Weights of a small GPT-style language model, trained from scratch on English Wikipedia.
Size: 18 layers, width 256, 2 heads of 128 (1 for keys and values), MLP 512 SwiGLU, vocabulary 2597, 12M parameters.
Architecture: RMSNorm before each block, rotary positions, untied embeddings.
Each number is 500 + 25 x the weight over its row's rms, rounded and kept within 0 to 999. Layers, rows and columns count from 0. Numbers have three digits each. The size before them is the row's rms in percent of the matrix's.

# layer 15 MLP gate, 512x256, rms 0.191, rows 217-288, columns 64-127
100:473488514509528484505524472504534481518526528524491493520494477466481523455512502503493489508513478539515487470493491501525516526464474517522483523490489509506477480506509502520568499518502503
102:487487496505486514501494524509482479523481529514484525486504512483476499497529528493561531514508458501518533496497524520512465471475516527485498481504504487480558560505536556514486421464510491
095:547542465481497501501486456466469466470490482490475483505479500482522509499508495476456546511514509515500463512468504530496483506518524508492504494519502486500482507566491515469486477507530456
090:463505463490472506505484492486468481526528483459459480522511520485522489494499467528544454495521501464463440496502526543523448494478495487486501513520505500521501546508488529522506496505490489
101:525500506489504483487461519524503484514476483492473520508509503487496574475498537518495454480464493530500484484554493511504519500505517474519534518515446543491491458535516480469546490505483532
092:481508509482460526549523513532491452503477495514557496470480539504487521471510507504483502505490526497464507484492462496503491531482470468514514512477490505542479493512537515496498503529489557
104:508493501521466512518502504459567505518515489531487498479469541476450542524494481505499479517468482488517504542519481517495482501524469525524527452489485537454516506478515467509524474538480466
100:513475461527507490551475472482494475509540516507533504542497512477493510528516512476467537505493481501478533523499484495539524508523459516484500525497501459513523512487468475526516493496476516
104:495503502520471509526480493521511480491492512551526529467487503507500493522514497480501496509484494498543513485480452463504490524499522506476510515508494494527550502505418458501492469481495491
105:499505483491489469483503449462500507511498483509531491465470482487530519448513521489546543497532505515533543449525519494447454500510467531476468533481495497501462460531543446462495514522519456
099:490497491534497517532486499483523446496542457510516512508485509505503480497490476488470503491446512534525489481507494515493469510462561519438526489538500449526480486499459508514499502489486528
103:536524510477478497509472489504466525526494484504513477498426498505537520497475534501485487495505518455469510517486509492493522504482473480547521499485525464515510529492520501517526492477495482
100:456461487476489514525533529497480519484500509514484501477498488448523530505482496506499518497518509551508486509478512492455486488508481513493478478477511479503511463518466543465509443535494468
103:519499483533495508486511531489480507523507489518495478458488478503454499529486548439497465520549480465474518503496496512524506529488446503518464438489479495550470513477469522470461488483486515
100:470495501534507501488488480462493528489520522486530491516461512459469516486453488505509523520476559515496498481561511500490524488501520511476461534524476431521478475446529498491501513465493467
098:534475440518481477497489481482525534521480525515514500501509519484567509482528490473508485460509508522485517499472506555522496485466486497528522488498473509498486546490473494452506535487520503
102:505522492488528467487525497562428475483504484518518485501479501509523528524493514528446491486489494523501534492499493492505501483545495511536524513453506521550517488513521446491467502514487488
094:502465525536523455487512458520506492484461496528510542536483495479467478496502502498508490509487505511513505495498512501455489497524498511503486458524515538475521487512548529460509496470505490
104:461498491487473540515476497472527499513517523520500551512515504488488471502491543467447481495467510468506517478534436450513456471483481503520494548497505511530509549504496546485531453509493479
099:514506530513526484507542519479491510506521451524512509539466501488479517477517477478488518485509512520462479457525508478492500480480535440472470468503488521487512505475514431481493524501555492
096:495505487494513503514545494566537490494506497541513511542499542498477525496488507511493455487511507498520521545476538523500524483553544473521563484549525523500550483496498522499472488510510500
101:511514454490531537495505515448517490514487482507473495492480543504521523516520511519480551524460464519500505465520452495490492483486498502521499486481515544538526513498420537506508493494478469
103:484509528528496501521488506466483469493488511487522500510515531559471551519515500481490503462482513478512520534547488549465524505526546490518515493508483490516527516525477493507515475536486491
102:491521504529525582503485540501481490506483523519512500499515520517466494502506488496491478481510495482488544477536445496481496519461461522521514500493526521495500499509525491529525491489511491
100:491506478478482480538479494483489445497536508482463518457487494494506513535517538460482491503520523497478499523505501485516482506476528479511536518520512495526507493482514475515533511519483497
110:541500531493469529530494484532515474488501496504494497488498518483550514501507501481527506492505488572511530479504474484521496470548483545475530507449495503489499509475506478475517468487484472
100:499479490528458493471537495459511525508521493480469506515472497479495502483495470476485558490485507491498509517501488478458510517517528498515512515494489472504488550450548474495513457506570487
099:529494505577457500554486478476482487481482486497496496503481477510513484522525495473496521467480499469472556485477471518466509518524521493516468505522509508491520521503507481468507465544478465
104:522504534491421525510486501495482515484511489544447480483526506490500495521470499516482522500496470509520481521466488492452499473472506486525499515552532486556529478498489527504533507544517458
099:518546512508464496503511501520452499463490497521467523541476501491515535453473470511530489490460513541492451506534503498537498533476524491502482471510498533520489500501490475442578478444470520
095:514503542501508456483492454505521507483545500508538477488516459488530479523528510481492479533454519490458515509481520505500490504519476488483503469466485519530441496514532489493479501480501499
106:510485490496548553541511497472518524461495503498523511491513510528504540488518472514489501499500485497491474508471515455469508494501481453563496457514517492472555514506476509483505463435490545
099:505508530519507528549520543531513509517504457509478515525520505519493498488498490470517475499469511549526507522566488499524509492527480504490545493487530467563514507469476504470496510543513525
096:473470485508515498473512513488449499442508476477492512488536515467462498489472525467494520497539511551507474521477478496467512497469505517508466530502526489493512510470466543496507485492493509
098:468515536522498478479540532448487533512533515500513519538505473501532496504487488526524525508482475493496519541514479490486461527509470491513551520524524499518515452471491476543515524568488497
099:472514472496535491522521536463501500491548495491489526529501476527532481465476497507509500522459486510527507518485503516520508521504498477540503497496482466482492499468507495521464528485478498
104:458506466527470509519521464467469494536492493477450532535512506478453499511485499507520516557547531519470469566497497483517491489461514499546528536532481533498532540498487500488498521519494473
096:520499487528497524497512513490522518537461498483492497469472500494506520478526512476482551499492516453469490484473477488514488487486437468518491463491522534466461504480488508480475496486533531
101:570540528522491492537471499491498522524517496479527498507508511478461459493503505535536486480448542504497519501503495550482503492461502504509496462514485499496522493486549522511509509474553508
100:501489473498491506527517507551520475456515527501558492529468493490511520535517500495478507519500510487537497480486530505493529521526494483537468499549471515495534544502514520474473493496511504
097:516537467540489502513507542525523441539523459516548497509513478482504495513507523509532484501501491523477499482478531528508507466479486506461528517494493482490515492491529461488492474519492467
103:495496490483492475496468485527486479520516477469514477507458502511554487497506445497492455495515488459524497484483503487500481509499505523512506478494508499505536483494503511523508510497495441
106:512494478554484489484542516477482543465493525482473491499478510497468500468475510514506456500490505501523507490531457512512445515497478521472525476465524471504472499502475491503511509526495470
098:503521517529511529478520510483503499460521487487517505485450450474570515514505508483507519519471499519512500478486461495479531515523512521457530462472504450492510523479457462515539493478548513
098:477491485500475511562514531492499548485499497516513487526472531498478573511492531471499563459470464462505495491479498497542533494511490484468484535463517517474510515500460546429552495514501484
103:516511484500483506538468495529496523514463521516535506496494481541521481515459487463499501520504479523457470495500475492524511459495506482453544450446518523486489497466485461495558500504520499
097:510505501500506474492504486493479474485504538471493503503506537503490477481527515549474500541500464517493477527495516477495445531458498496541516499472530499508487503510489504488501541556523468
092:481461499494496469501475492517504510519523534509497490475471514449504527544529520496453511519512486477543481498501492521462520512546477554488461540489489502550482495527527548518511495492511486
100:520464497489506527523478484494503533523521459509518503531535534471520517531494492509494503513473543477535511475476494534479500489515472528450553564505472528546551536504471485508511505465542493
094:539470473456514452516512484487500462520500526527495503471474501462506574511505515465487516506487540501483507491534509522508489501503541532526515499482488479515493512488532504479515497521465530
090:483530501527495514540460447483493487481518503489519515489517488432542478510494475438509497510520541501545501509506498504565433498498509455514490519506494514458506485513497523513500522534515504
090:501524518513478523487506474477496518478510502502477522511531494507503467469450520503465509554489472508485494519461430516513532489509511509529474493439525487488486450456545503469506492482489475
106:455512489502495568515514482530540500491510521504515505511460536508499486511488490501472493498551451520493513484517497531452513498425434510525496506534482493541521477495462506496526504465494427
101:483517504501487494450496497487494518483540509512487478459461550459498490470473533490493516478509519478487498462512510465502529522501488494497538503487457480489469528497569452495510493552493481
101:480520518519529509513523497465545489504510494466513505500508474510492500486495456470481510487529498506552522479516500486493519500474504509549514536491523513557516540529507492498506490510481513
103:559488474481498495472489514477493514521484486500525462535535461493482524508537476509471450505460507513532540457481513451458489547519501520526492528461472531489497486472471478476500504485572436
099:453488492481462507547522537504502498488525476513504484521509501474545539494524488488488534471525489530465525508493556549519517522562517493493479507472508500520475526502525478493476469517471482
098:486464482500459534506498557530454518479511511497490493514565519470470495470507545493493546492536452482520506503515503459512456550493525518537499474493500459469487507512537490517560464491457477
097:498492515483479498478544487510516492531467483463479460464485492499514478483460540485495493465494512547471511476477519492490484506489535517458491512511530480499527487536510494466492515493452482
100:512556486469502527542501476501504510512535511514477521528493468515460503543462538535500535495485466515521525537479540488475497489525496482522499473492480496488502514511479514526494513531489442
096:469522452570523481502499469483473504517537504518461483507521476531487470504527503474493490509526491492495519495490518570486486494469479504513508496456445490486526546494508478488516507497490499
104:497460476490475506500520502502499510475543527537520502481526498506471553477538492502493482509462496534487474504504494514488477544507491508483523474514514531450507451529511506471483495529536505
098:539529464535508556481489472487516492543515536552482497519478497510485536508508458508519516472520507506511499523487501519448482512463470511491520480482500487476484532532527514503512507515466505
097:534512494526496511518490480475487485515496450473506479498520487515529511479538502459504509492497490525562492519477515503478511492458529524492507523514531481518477513485503497493524511491465466
097:503529464487515468485500499517517538549547496483504489458470534522487508481461472455482487500488473497519528499519527506485472516469472514487516492478476481512508512480440515461490524508545529
096:515501529498494471509529502474502464522531534519509488523471532534489509506495499491523550514532501517515479456499473497486482495490479493533487517442482433501549472547497530495528479564502478
105:461496500512516509506516502481484479482503499540488508530509514500470504521495482419516530506503509473474510517494510488490524533497503470506515468463517495502527511462491499494516472542500462
096:484478482542480481460473505505487498477479503478547507523487557477504514529484521503502473462500503520479534476513539526488478486477544476523500495479479470498495504509538498515514501510496535
105:496548524481535515489520472482518551479482526504556493516468494461516544495468497490518464508484514526480535502501513492477465507530492493459488469523493508505480490494497475476501492496516501
092:469492519510495495548490478529484508459536484533508542490491489501544500502502474475560464503488504482547496525474459503477497482518498478481481491474476471496483473522497508470551514509552501
100:474464498500516506476486529477490487511453523451479525497519494497500508509500532469511548504499496544496483497491501493493483477462461494473515535499470449513484522466470507541549486510525461
095:532491556478483487506555476527515506519503478481484469476448513444525520493473541544455465518535501544497483500499498488503526488526489474481482507502509511494457522517497516448502469479506493
# layer 15 MLP up, 512x256, rms 0.203, rows 217-287, columns 64-127
096:494502486521463464532519501523470516536499521515542498476492539479476492519518482523499512531496500464517523486489487502511505499475487493499485509506539510460466561503465503467490498521490570
100:483533555503498482500496534479508464464539481524534508464543462489487486497511457477442522525499555455479551449515500471502531538491481527509503495538507507484475524456444460504506509491491495
103:504508511513547539522506471525462501503511510502509485480537498495501446448471489469491524496498492506499537504504462549541526523497506509528524514490474522514515500519523513509487526492463502
092:529514543504504487504539519549543501522489513492495538457507522519500506519494491482489492475517446573479513521490489477518519503513515473490470530476466491510509506453538501447477499494539483
103:493525503489542477518461471494501517534564486498511522526495520490522498523534532520494493498479523510488486485484528498492491544480508483473473517507508438559526503494551507536497512482503511
102:502522462459505503488518517501501522503510510455536524494541468513519532458508534503502449562520533546534540498484455444523534532502493480500496477526480500535536485469553467547494513534489533
104:482505519513526531510502521503535457513482470440476498519502486515448559499491544476494488486491466486466468466475525552529519538470478512469476466522481495512473455524482473494548504493527499
100:491472494502479491506509486508465476456463491491471465465502483502475528496502542492507485499452471485525481511490478532530451534521511513535492522491513476503498499493534523481471488529555434
099:507506457544490497466536493517524480446506507476516560504506453541520523484537532467493493521460479462494502511464514544490476500479502454493497486518514485504486504479517458490523509486554467
100:524545516509501458539517543503489473495514494459439467522475485519474531498540515489534535510524482499498465520487544492474515523509489504536502527452459501465501495458510505482483493527540526
095:534506480521504500505516522511502513527529485507502521490504493521527502544510489508544513531476467464458516551492508514473448469510481478481467470471507518532514532479423499532489489491478471
098:504479455524534524514514453514487499491505471466474492524510481498504501530601497482524488490488508500485535523495476509470504461499518515471541526524541542514539524474521488547493488522496539
101:509499457549509545461490456536493554469573513512504567492498503488509489470469491480511481513541499512512486524505483491512511478524474479498487490450549493499514467501466502559481476559464456
101:455510483458485496519529482510471536453512544509486499515504476507509458476475430530410465497493483471508557479491489508526546507519518509542492511523500467529506534539462506491481518502533487
096:496513470474516489505497507571471448518485520519494486505482471492498518457499500469490465465532507485496503510493530510511525513455465458514496489482488541519532569495490518462503499470486524
096:531469482476506508496493495488557496498527518525501485517504522505484512483505515545489508473496506516552519458485529505510509509488526501496509484495511460506485489492535455508494515503497539
094:487481472491534477507506527511462525480546433483526495499508508503467491446500510487438510517495555526497496534521488522512537495497477496453498480510512530505500513523502517506468459444493502
098:530500510500446514496484477517532514530519520487469511477496517475477505500512457533509530503508505484492496508480457502555435482512492501511522504546440510506452539486532488494506510535471536
103:486491517487522522487515504498497541545514515476537527510495530491484506518488494483481497447496500478498496488474490461485463438504436472485532506546450502483502456478499561499496445448490492
102:522505544462482533510482490494508520532490475522493519489505508457473526501491508475440513488475509514493470472480459508481497522493526440535504519495496546484496487535522513494480506533530483
095:476506515510543534531473534499500498517460489505493518498486518473494476503491505471510493490543482490477511492452496523498522495512506471502518541521477524516484515462518514464496489526531512
100:458498476473467523457485492494479486436500510520516478505506517519513512515478494456468518530536502493496478532477513529540503519496493549513439480495520473519534506440492507531512488511552517
102:486477527494550496464506487484483552473493542517502489507489506519475521495501480548525478502427518491504479505553485488538456514514489489495499520463465505489487519492505486513502521524465518
099:548496494527460506483522480517487522490485454466463513473545509519520466466457510521511472482577476481518499460493477483448477494479526455475498485485501498481501535484559512469501467536492493
096:497510490470505480542498501507517506510506474504516470453509507563492476526545483486496480486456446474490489477491505509494520496485502495486459505504537518512472491471579476461533547540530483
104:541512531539485481494510513496475529510517511555515503493520476499501522491537473517514505546460479478469509475500514507527521487451517475514489543529511556504506525481461491490511532510519540
104:500493467513522504487488530501482543521500494471473461494486501533495465518527489477514518548513490484440493532475482511488461499573528441488500472483472455505533456483473487517498535511494514
106:500510473522481514473531457506459495520474506464485470477525540502485466499423485519482512544541451536470468494486457505488508498521553455552525517528487514450552504481514544484537493522505483
102:533491516455492467464539477468488508470497533495517488494521486481480540523490480468516472505491573529494514526461519500499502484499540537526511517496510486476517507515510497498508474488503479
100:497496515469518528503513529497483468494479522494511467508526531523550481498489545517461486506517513487511551464477521495517521516540499490530524529485505508513493517523486526504492503479484478
097:478464470496490459462495484513533474548493533495493461473514483506461481503501516459508498447480520474493492487506513460515501509529476498466501488497505525522497522481490450502486511509482499
102:519476484464499524511546478480504537503484512482494475506519505471497550499531480516467511516463479490498476464505529498522471518507470497525497487502497518524502490507481564490466467521530518
100:459510517511486504519496507529502518483462520503498502483565508492512496488483529464466509504502473553533479495530478510521520494483484481536531485532534497508519467489504481478505536530489501
100:506496513492520478488509505502504482513477527492489493504507474501520463526509504428507502487507506483476483483495488501498473482520497501513495510439503522508538505480481519517495517505519479
099:475522489496514519526504482458484496543478545508459489497485496514491483472496479474485512484488505503497563512504508500500513542477513520501466488489465507494522466521492524480520508523506496
105:505493493513527462469525481542496493484512452507491480518457457481547489463463481525498472472471474539521499526492461507530535472460509521490516527532513472455446503515463462488479471488508505
097:546492518529478475517500513487460541432474468491508536519501498488531494513494490479536509507506557532541527516530502479478506513491488466538469536485516509504488474499522508507494523532492484
091:471559486513470520474459519516501522462480501486474478470495489507511490497516484497492512474463486526463531465519502509500521507495547512453452553474504483525526470495469478487514518533479514
103:523519487518513526529459492454467535524482476495518481489459462491486484490514520504509473535511451548558520521519413488473504506517517468492500454512490498461485496523455472547509521538507494
099:490487509483498497523536488497504474498465505501477479490524473518485505466528510460478504496480541522479538528512494519486527495514525467490499501521508515518442498468461458493479445517532495
102:483490494546493486495499503509477449526502513519511478503502497482524518534541505477486495554506520443505519510498523490489500484472489546465500492483469478466524510546483493499513478480525508
100:516523507541484550493476489501504512514514488500531497504524475525436454462518494543503550497485499500490529516487494491505493536516501524510545526442505529506504513507498477526542481430473480
103:544503488503508508504526482529486506514505524499519541466473499481513524504511477500543544531510465473482497500497520473489498517529481531506479507509515473479457544513501463495444490481483512
100:453472484492491464516511532527507521535497527538516476507509489514490486493497550497498503479476476502523498514511495452515517546510490482495515507517551541532548494456546486499513495482485483
102:412524527468512489477520523524459451468539487504493490518495507503469448494510470528479501503474510468482507508482533531540503484468498495522480508490484510493511535496525497454487533503488508
100:471476480521520453495494507452508524462544518541470469544464474508493546510502486532463561525544490532470489470520447475492510489512491477508482452507505496509494485506470478503467516516544497
095:466514513552527485494527510446515516526498526512486499551520547468485482522509531507564542505486525468495493520497475507509455534477499482437526526475519551489512519502469499482527519534517507
090:494521497533501482445515506450487476510562462537501527452474552477484547503476501502450495482494521498559544503475471485461484493536489482499516496521504487511526497536510501511509530513489443
095:482493484540511466491453519534547512490503503515551490501520513484493539523499492477480499470523512482532534502502502486488535500438483482496491508510505496489506523505538469510477525538532482
094:504525554485471446467526534553489454501490499504479494502503491482481459490501498465480530505479454499498487502512536478477504520506529521494504517518494499504530493457461516471537476489526530
093:520505554522512528485515516482497519487498478469485486511487502485482547514518542513478498446519509501453489491548503522458450519487463486471482481531535508488507513505493479510452475448495523
095:504532478503501500460485546506439489502465514500508507504464520444476519539536517502501506529523508530473564490525486526500474510470516517548506518510454476463454589492481514480523479505504522
100:509472513515532512542487535497520526550493550551499498481482522503484498490564457512459514481528518528548491504483496503525492475486455485517538540456485497461556462552523519549511474507441538
100:522514501510504506486482497487483551494523495448453522502491484515500520493507492520555520501490488491523544466452502514495494513505496422453490539469466498465450473515528447510536483481533517
103:540505492480489454492523503570503433493509521504536517478453433494487501522529481502491517551512502482480494509488518477536495495479510493511512471488531509523493480457536523469561463497506497
099:526483500469499491476526538473488491524502469495557469499478515507527481504488498502500520480461529522501518462503513522516511533485517508495523489547499498561492504492529555526494511522513509
104:509519489492529525524512477533501492467518465449481507490559522524494508465503480511496510557487491518512487515456440536562554505498505510554498473497494516498474513518497536491453473479474472
104:487509492580560474496512543527538474444474490486495522489479463463502589479510491524480538473477511455495555494502508494508494516512456505530498477487524458498478474463476477523488451521538483
098:519543479533523501509491489451512496445482493487494524493480536504455468507532469503516508490489493452534523507509524522493467506534528472487560483480480475484505533519491554514491500483506457
099:486499479526511514470468508522534508495537507504528507500522469502504507487518474482504531438495495499486484511500530487496482486469521532489527535497451560483474474529504498491504496481469461
101:506512539462520488487489509509512485500518485482489513477466514503514574460479438542496486520519529492480512520470528478518498504488558486490492495481545474488485480513529524532488504473461521
107:499517514492533508464492563481483537504493501501497492514473480483481492486516510512470532504509496498499553494501514503482547505489500528554466507544486484535527553489525478541506495471493559
100:509491501462507494490462528502524531510499440536524511509521509549501578449462502574490469519523516516517529491491524500490476529522501483470495504508465506467461495486514528524471512518533473
106:480519545468508513479475423518506501490467478510497524516488449488504443542495486479521481517542496549532490498506536483528530455507479537464519510490513488508511515494518533531487542482528498
097:505479550470498535512498498519560498468548513483496486484489462513490516494522506465463493481543507511503505483534507568546497503532530452489554487460510507460537518497490534544494554491498467
094:531470488491479558524445455531529505521517500490468521457478486462528495496523527502502533474463504488526525504502530522513519475491514526460537499517533508537502542450486462498498516493470502
106:491489476460547528501484502521551502502481491522457523526496479458496483505520555482467518488529475515503511526474493485512509502428526522512506496513507511468500486471445517506502496519533491
090:446465511496513531529487519521492497488506509507565535463502512500461532460495483476447489519504471492482466486471522445484453544473477535505579493494517504499486472493513480518471488504474528
099:501487533501532529463511502513474496508478467479489501545494479456501466484497493493522475491511493481490541515524480509437495456502501484504476543546489560515460491522487546487561478440506514
100:488549539494510495505459530491514502491474484509473540504531558520472526486526486468480516506459502486473521469535491502524505535518493472497551457514482498480507532473498546447486461523466511
098:502507463484483498510507513470519484527530481494505490548487510516468492505509524497493538483473527526532479505485505478497500497470463551429488479501497510517450519466464514502529496585459468
# layer 15 MLP down (transposed), 512x256, rms 0.192, rows 217-287, columns 64-127
096:456466521516519450521555525500501496481481522496515491536492494509490495524466472505448509517507520467482493500477522518420479520522523501480477524489500512538520538477503537516535505534513474
105:460511483461520493573504475518481487519494463518511485518473479514528539542487481517457478488474538488496508495490527495504525498482524506531486518475524515526479493494473490468527557528484545
103:536504532499488490457512505545478488509535488468525522517510541515560500525521500495529486546475461525488534486453487529493500544517493505544486506518514502498505475533548497480483516538503498
094:494519448503517507476500465486519504506511509481505479523515519490503493493491470510522502490464552470501490521494450500502470548539464470484472528496502520460508481526515538494535490517502523
099:544524473534492499492557454497501511510522528511513489500475520538507502489486496455508485480482474509511529515428524509460517506544498540470505480492548487506542484469495526508517482474512518
102:532501489483473487441476574548533555506518441473490482505528512502463545485517519527485515496474460537476492524492544452492539521536475529518532513467479505442475480496532480495540556477476503
099:494524463494532503546485495483505483511525530450501502487515527514484498514513495494520510507488477460501467527482481517483504478487479522482550523503473479522530510552520516531448488495545516
100:503509511520521489461495490481510522523507539469517496533526452490473501432483503506483513504515487546502524488476551534489525495507466511550537482481463489457450506496536492494514485448500501
096:516516504499456550489506504512527510431519536519540483476504500450460513491512464499488510475524496490491491471464494529519519475511513500506539475517493491510502443520520570501468546506477536
104:515498505532473469490509504468470505516522494469534506472525478476506516507534485505495519505453514490473522506498472500512509501498519549485508467451519551530518456500505515531491520505531512
096:478503551482506477483511505528486497476475474518462466467530502527520539451494476483436533501508500474514510475509491488494495472499478509481518477491504499491476519519493522508512538471525508
099:486490473500510487531497502496490506503510537488491480470500520514485493502513467509498491500468477512468443489494489510481435466509496522507499502509514535497519502497502498485469518510508513
100:526486472485514532498500536536476477485550516501542529495540445501483512473484492496488504513455523538519556510502527490538523508495522510487511515479481511547513489485455493498474495523482503
103:483503490506564535488508473504502510566474525460509475456502507490530481455512507533505553551521496485479487510483486481453473542493487512481473491481492489475494518502512513526509497457508555
089:510533522508493486518506447503526511476510530512457476505466529431499514551512550563499510566486536513558491491507491540486484481487492485507493491527487530523508457486500528516512494480435513
095:510495466488481514501576502482523504479467488479531517555524470488511506502453499486451513475510507504504524480523487506503484530497480515523506511487474475502528481494545515510492523481488493
100:468469496507514501502507488481467450550540451500474489488469447478510486503429512528502494476490535493511505509492494526483485512510471520442506481509490459516505507495526486505477500549507543
098:527466516494496471490509486510508508516508492481511485537492524447481481488461533527472516497505476492476521485466478523495499484506515515473517469498458503493548486520489475468550477481505495
098:465506479514507538489502506518487496493497515496483508467538517505566479547493520494489521471502518518523537542498446553468518518463466504516500499485541557529480466533474491527526478512543489
110:452499526495493460470511512505529475493530494487538511493540543488458487507484478493462497462509491501510476536504509494501521514530491513512506498507514508484553526490527525462454502506507524
096:505491484504500477521506508483477477453522465529501545494509503504519494486530516520550514496476476518471520490486527496522508473478475509507521483512483503513514571467514465493513514499517494
102:471477501478461473501517517516458491530474457503489505491485498534481502491515558497491509526493514505526514471519460493507523513548483472500474486527506489452462475504492475488493537537499486
101:507502507502530488476485486511477517502518484474516498524536496512506521499511476527477496514498481491507495525495517535490478505502537554498470500509477513505513537520514468498491507515528503
101:510539465452481524502502516482534464493532435502538517552525484520500514491483506472508492503520506503468506509473508491523457512501491490494521524495554506498533509530518504520476511511528535
098:511527514559486484501503500495502530469515518475474512478477516507543507527516516516498493514499515498441501534456498469463468522471518482504480493557459473466497480498516496574504528547507505
102:535473527523522514506541493549482517472513478540453514499509488480484526452479498511506552496505497491504514525494506493539551492495504482509493512512492473434486495453497459542516513513476549
100:472528445469501487444510463492512510483493514479522524491491492548463481478484467452538536520477506474470536513480522479466483498502535513488497536500501489480503463493530458482474492478495484
101:495489538458504530477528474466506508539495505531501533482504473503479484546476516505509489478472489480516491478504498451502533515508533496497536520453490491504499496513477459515531514460507472
102:486489466507472541497517508497525482475508520447513503440495514464531520487523501505523496562539502506522479519514493504517477504492499511504538528488518504517525506480487500501562505501515485
103:490520484484510525500484517481484483494521452528490456522491502527485498468468485491479519537545510494474541507528454486463481498518474501503473521535463503546491553513536512494551501502490520
101:479508524470531508503497491500491467528523487506512475495538522490458517537508493505522469485518492494532493515545451548500454500513532494478455503535480534498522523495489498479486511506524475
102:528508488508573500515493503474505538466475545473529529500558516488541486507482556518503466465531501480507478456533494507538519504515462481516511503500481527496520472488502512513500530493528539
103:475510466533488506481502454515495487523516522500467573522477512486505563512525512505514549503487527503471476503457463508505474517514482511503458487486462480482509495520500479501522461466537495
098:483522459524496453488541508487473520497473467476536490507459477532505482531534474502478485508518467506494487463484513508499485466521518508487554511493498500543474489539525528480519495503501507
095:567540513435520471501542457457520469498481518497528501503512462520493509461491472490477499454520467522504494478472480578497508477484534519491474504456524482488491492498500503502486507494500518
107:505524448530513525498495502487512485510507510477526526521517512485539468531496516471464442473513482491449503521549486471514522447516497493514531525517501441524465525492510483513498484504499524
103:474505471491492512484503487466478487522491490497515536496482488484509509512498524463521504489534525478517508499458490494486506496508521497501482537512502463476496490486478468458529508530501459
091:457480503558478481491505530475502519493530532492477499495520468467471508512544525498487492472503495529538497497516515500476489540482509495519535523525488483498501479521506466546489536471542503
103:487500504519470501490512558511501530524512531490453481467512480478467514540536518511488477497482481497489496489523528490511465528424484516454461452524502519517576520502501540496509477451571491
100:507515498502524537499489539507501463506446492505494537498506490493487514490521489539491506465467463473477487495503500469469490501494495547475527494500522518535533446502481522465507482499497529
102:506491516493522487479523534450486474489534499495514498480494499499515498489571489504468451495483513527517476507538466491465453528481525471482492505529510464502508514484454512495529523446507528
103:530472518514493494492485467530495459517500531471497453494493502541468524533534489462524500549509466522509517449492545469488484526481516510506493495492546512523486505475479497542483478494528527
097:509489485494495473478501463499497488525549511501497503501499479498570498515478529475492493509490561522516498470461504492545440478468496492530478482436534514504471510500470435511482481503508478
096:520491482527499489519487529526491503482506494515514526486517515516491498481519467442543503494466483484526505542467487482494506487467485490466500492512460507512527521510499471503581483489496479
103:501483486517497528489501464500495479493513468478499505504539515472479480513501470508503449511538498510493473515484518496525524494479548499467498497483521517454523465517526471503505509514535495
101:514489493541498524516485522515544491468483487547507492494491527535528506509495523543557503508477490519491495455566501494541462514496506506514493518511475554477495553492539475532488523494501462
096:501535495480463517511497456485478490507520515502458484525517505490478507494483501528480518496526496497493510499485520537554483501516496467464524466504513550516508502511518491450512525499509516
094:486509531545489477518474508474508483484506481484462489493522511494454524542554482530498461466499497483515550483502498500526522498486537484485470513495464526447527486507440503502524474437491493
101:489511534476502525521508450501530523494442499527481553492468516501442531518514496479528501477500471469507506480527507513510472521503503488477462544485497508512544510512503446497504475469498472
096:483509478507459500473506520497504499525477471490485489417521515503499482508508498479482498514521543489448494480550476462515503486436463493507504491551462514483525488534469513487495487529500505
100:533529518533524525453437513485503482486493526488539489447470554479490540454530517523520517484515497472471475485493527543513520470503456502483505506510483547534517541477474542524490524507493524
096:507468500506469508491533466458520530515525473545519489489510496512523448507520513523514528476501511501509489496454497513503586501547518475542466541514510503520493467494520530529521543507549514
100:506534514483539478478507455431494497473475469514445516499504513509500474483458509493554517526442483467502528482546476493471509506462509492491487499487504509498513490491485486501461499508531518
100:495483485498439464476507500482520490493516510509503478522462457539510497527504516501505499497510508499469469480507495442489527490500499498444498523477502507467505457485491459536510504506529493
095:512498486490439462481478517554497369472488521472482497490512549458479519487486521523514509545493470490482520482481500507494476483516471501468499507473516458513476494501536509510473504533487473
107:487549466521490469506489529475517478482531498515495499499477510552469502538491548526535508508503534501468486507505478476498490554493498570456496472466525476495556510469493491496508518512522521
102:499465494463528502475506462486520546485510499458501450497526494510511483489514525541498503517527435486488503510530545508520444449498499498495527478471523514511506492479467546463512541474495488
104:508497531488514494510518538500479509501548495495555504526503518468465487475516497532542511523540514484475449497524527461503508492501485461479479498504476494540464493520504526475539496508496487
101:524498492520472478495476488487545490532509536482471516542481515475521497531530514454524493511518457469536453515519451472505500500550519534501521528494524491479514499533525480492484477531545538
101:511540524515462539502470483496441478531490491536494537485507466499493530522502479530526467481506551476499489498517538497506499517495555541460512521533532513492494491503521498538525489463542469
098:504520521497505467489504505471543498445515454513481502509493520512551511513484461492512490537453546471539519501534464523461471496525516453533529486510540510501520455513531449508481503490489532
097:452525509481534458463463491508539483495548531477498509485523510469495472493530456492512501500510507481488505503490537549499497480537483479470511444504467497543526500510531518491511504467507518
102:525478427490540479573500519484513509434511500492495559479474519494479494528476497462472507463471506495538551493536465444497508480466511472511460500513482510486456472496506481483481471462499500
103:493530465462489536488495522534538482519469532469472509499486540536540491532527506542508486518472505559485569491506487524480494491507518466450492518497510505515501489487463495517512471515494506
098:484526526523504497468504509500529448498488478486474499522500511505524456535490503510470532506485481478495497503537527482535468490474485488498492501481468546482505508478530469552501515516494492
097:528432511509494476542514499528538534449488477514483517502503470493488506491549490519491497471512497479454498471473456485486507497528498533496474484492516518522502525476463493517497467498508497
107:518531504533492487487513516472536471510542499493492524549525471504481572498485536522447489496511511497518485496547541506516555478495498482483512573526541487474474489486502518468493497508494494
096:473496499463482471487499483497513497503540508535482508489497515493496514493543501536495524544486524548500493498524569522511505526445495484481487511498556495528474488495516503488533501515499507
098:523511506503532533553454503493465495488524513520520490460481522507509489534541498515544526518455514502504492521469524511507568454484523450477483478538517491478498505505502502553517454474504516
096:448523500481488501516509567503510512495495519492541523524487478493509572540478489504500504524492544487508493465484536511507525484501525528557484464461482472529467499497471487529474497526514510
102:526533474473508502554450514505487452449494519499510501478510480475474478506480472485491520534468464515486453510530525479502491552493512537493498467492479497494494552546491457536484503480494508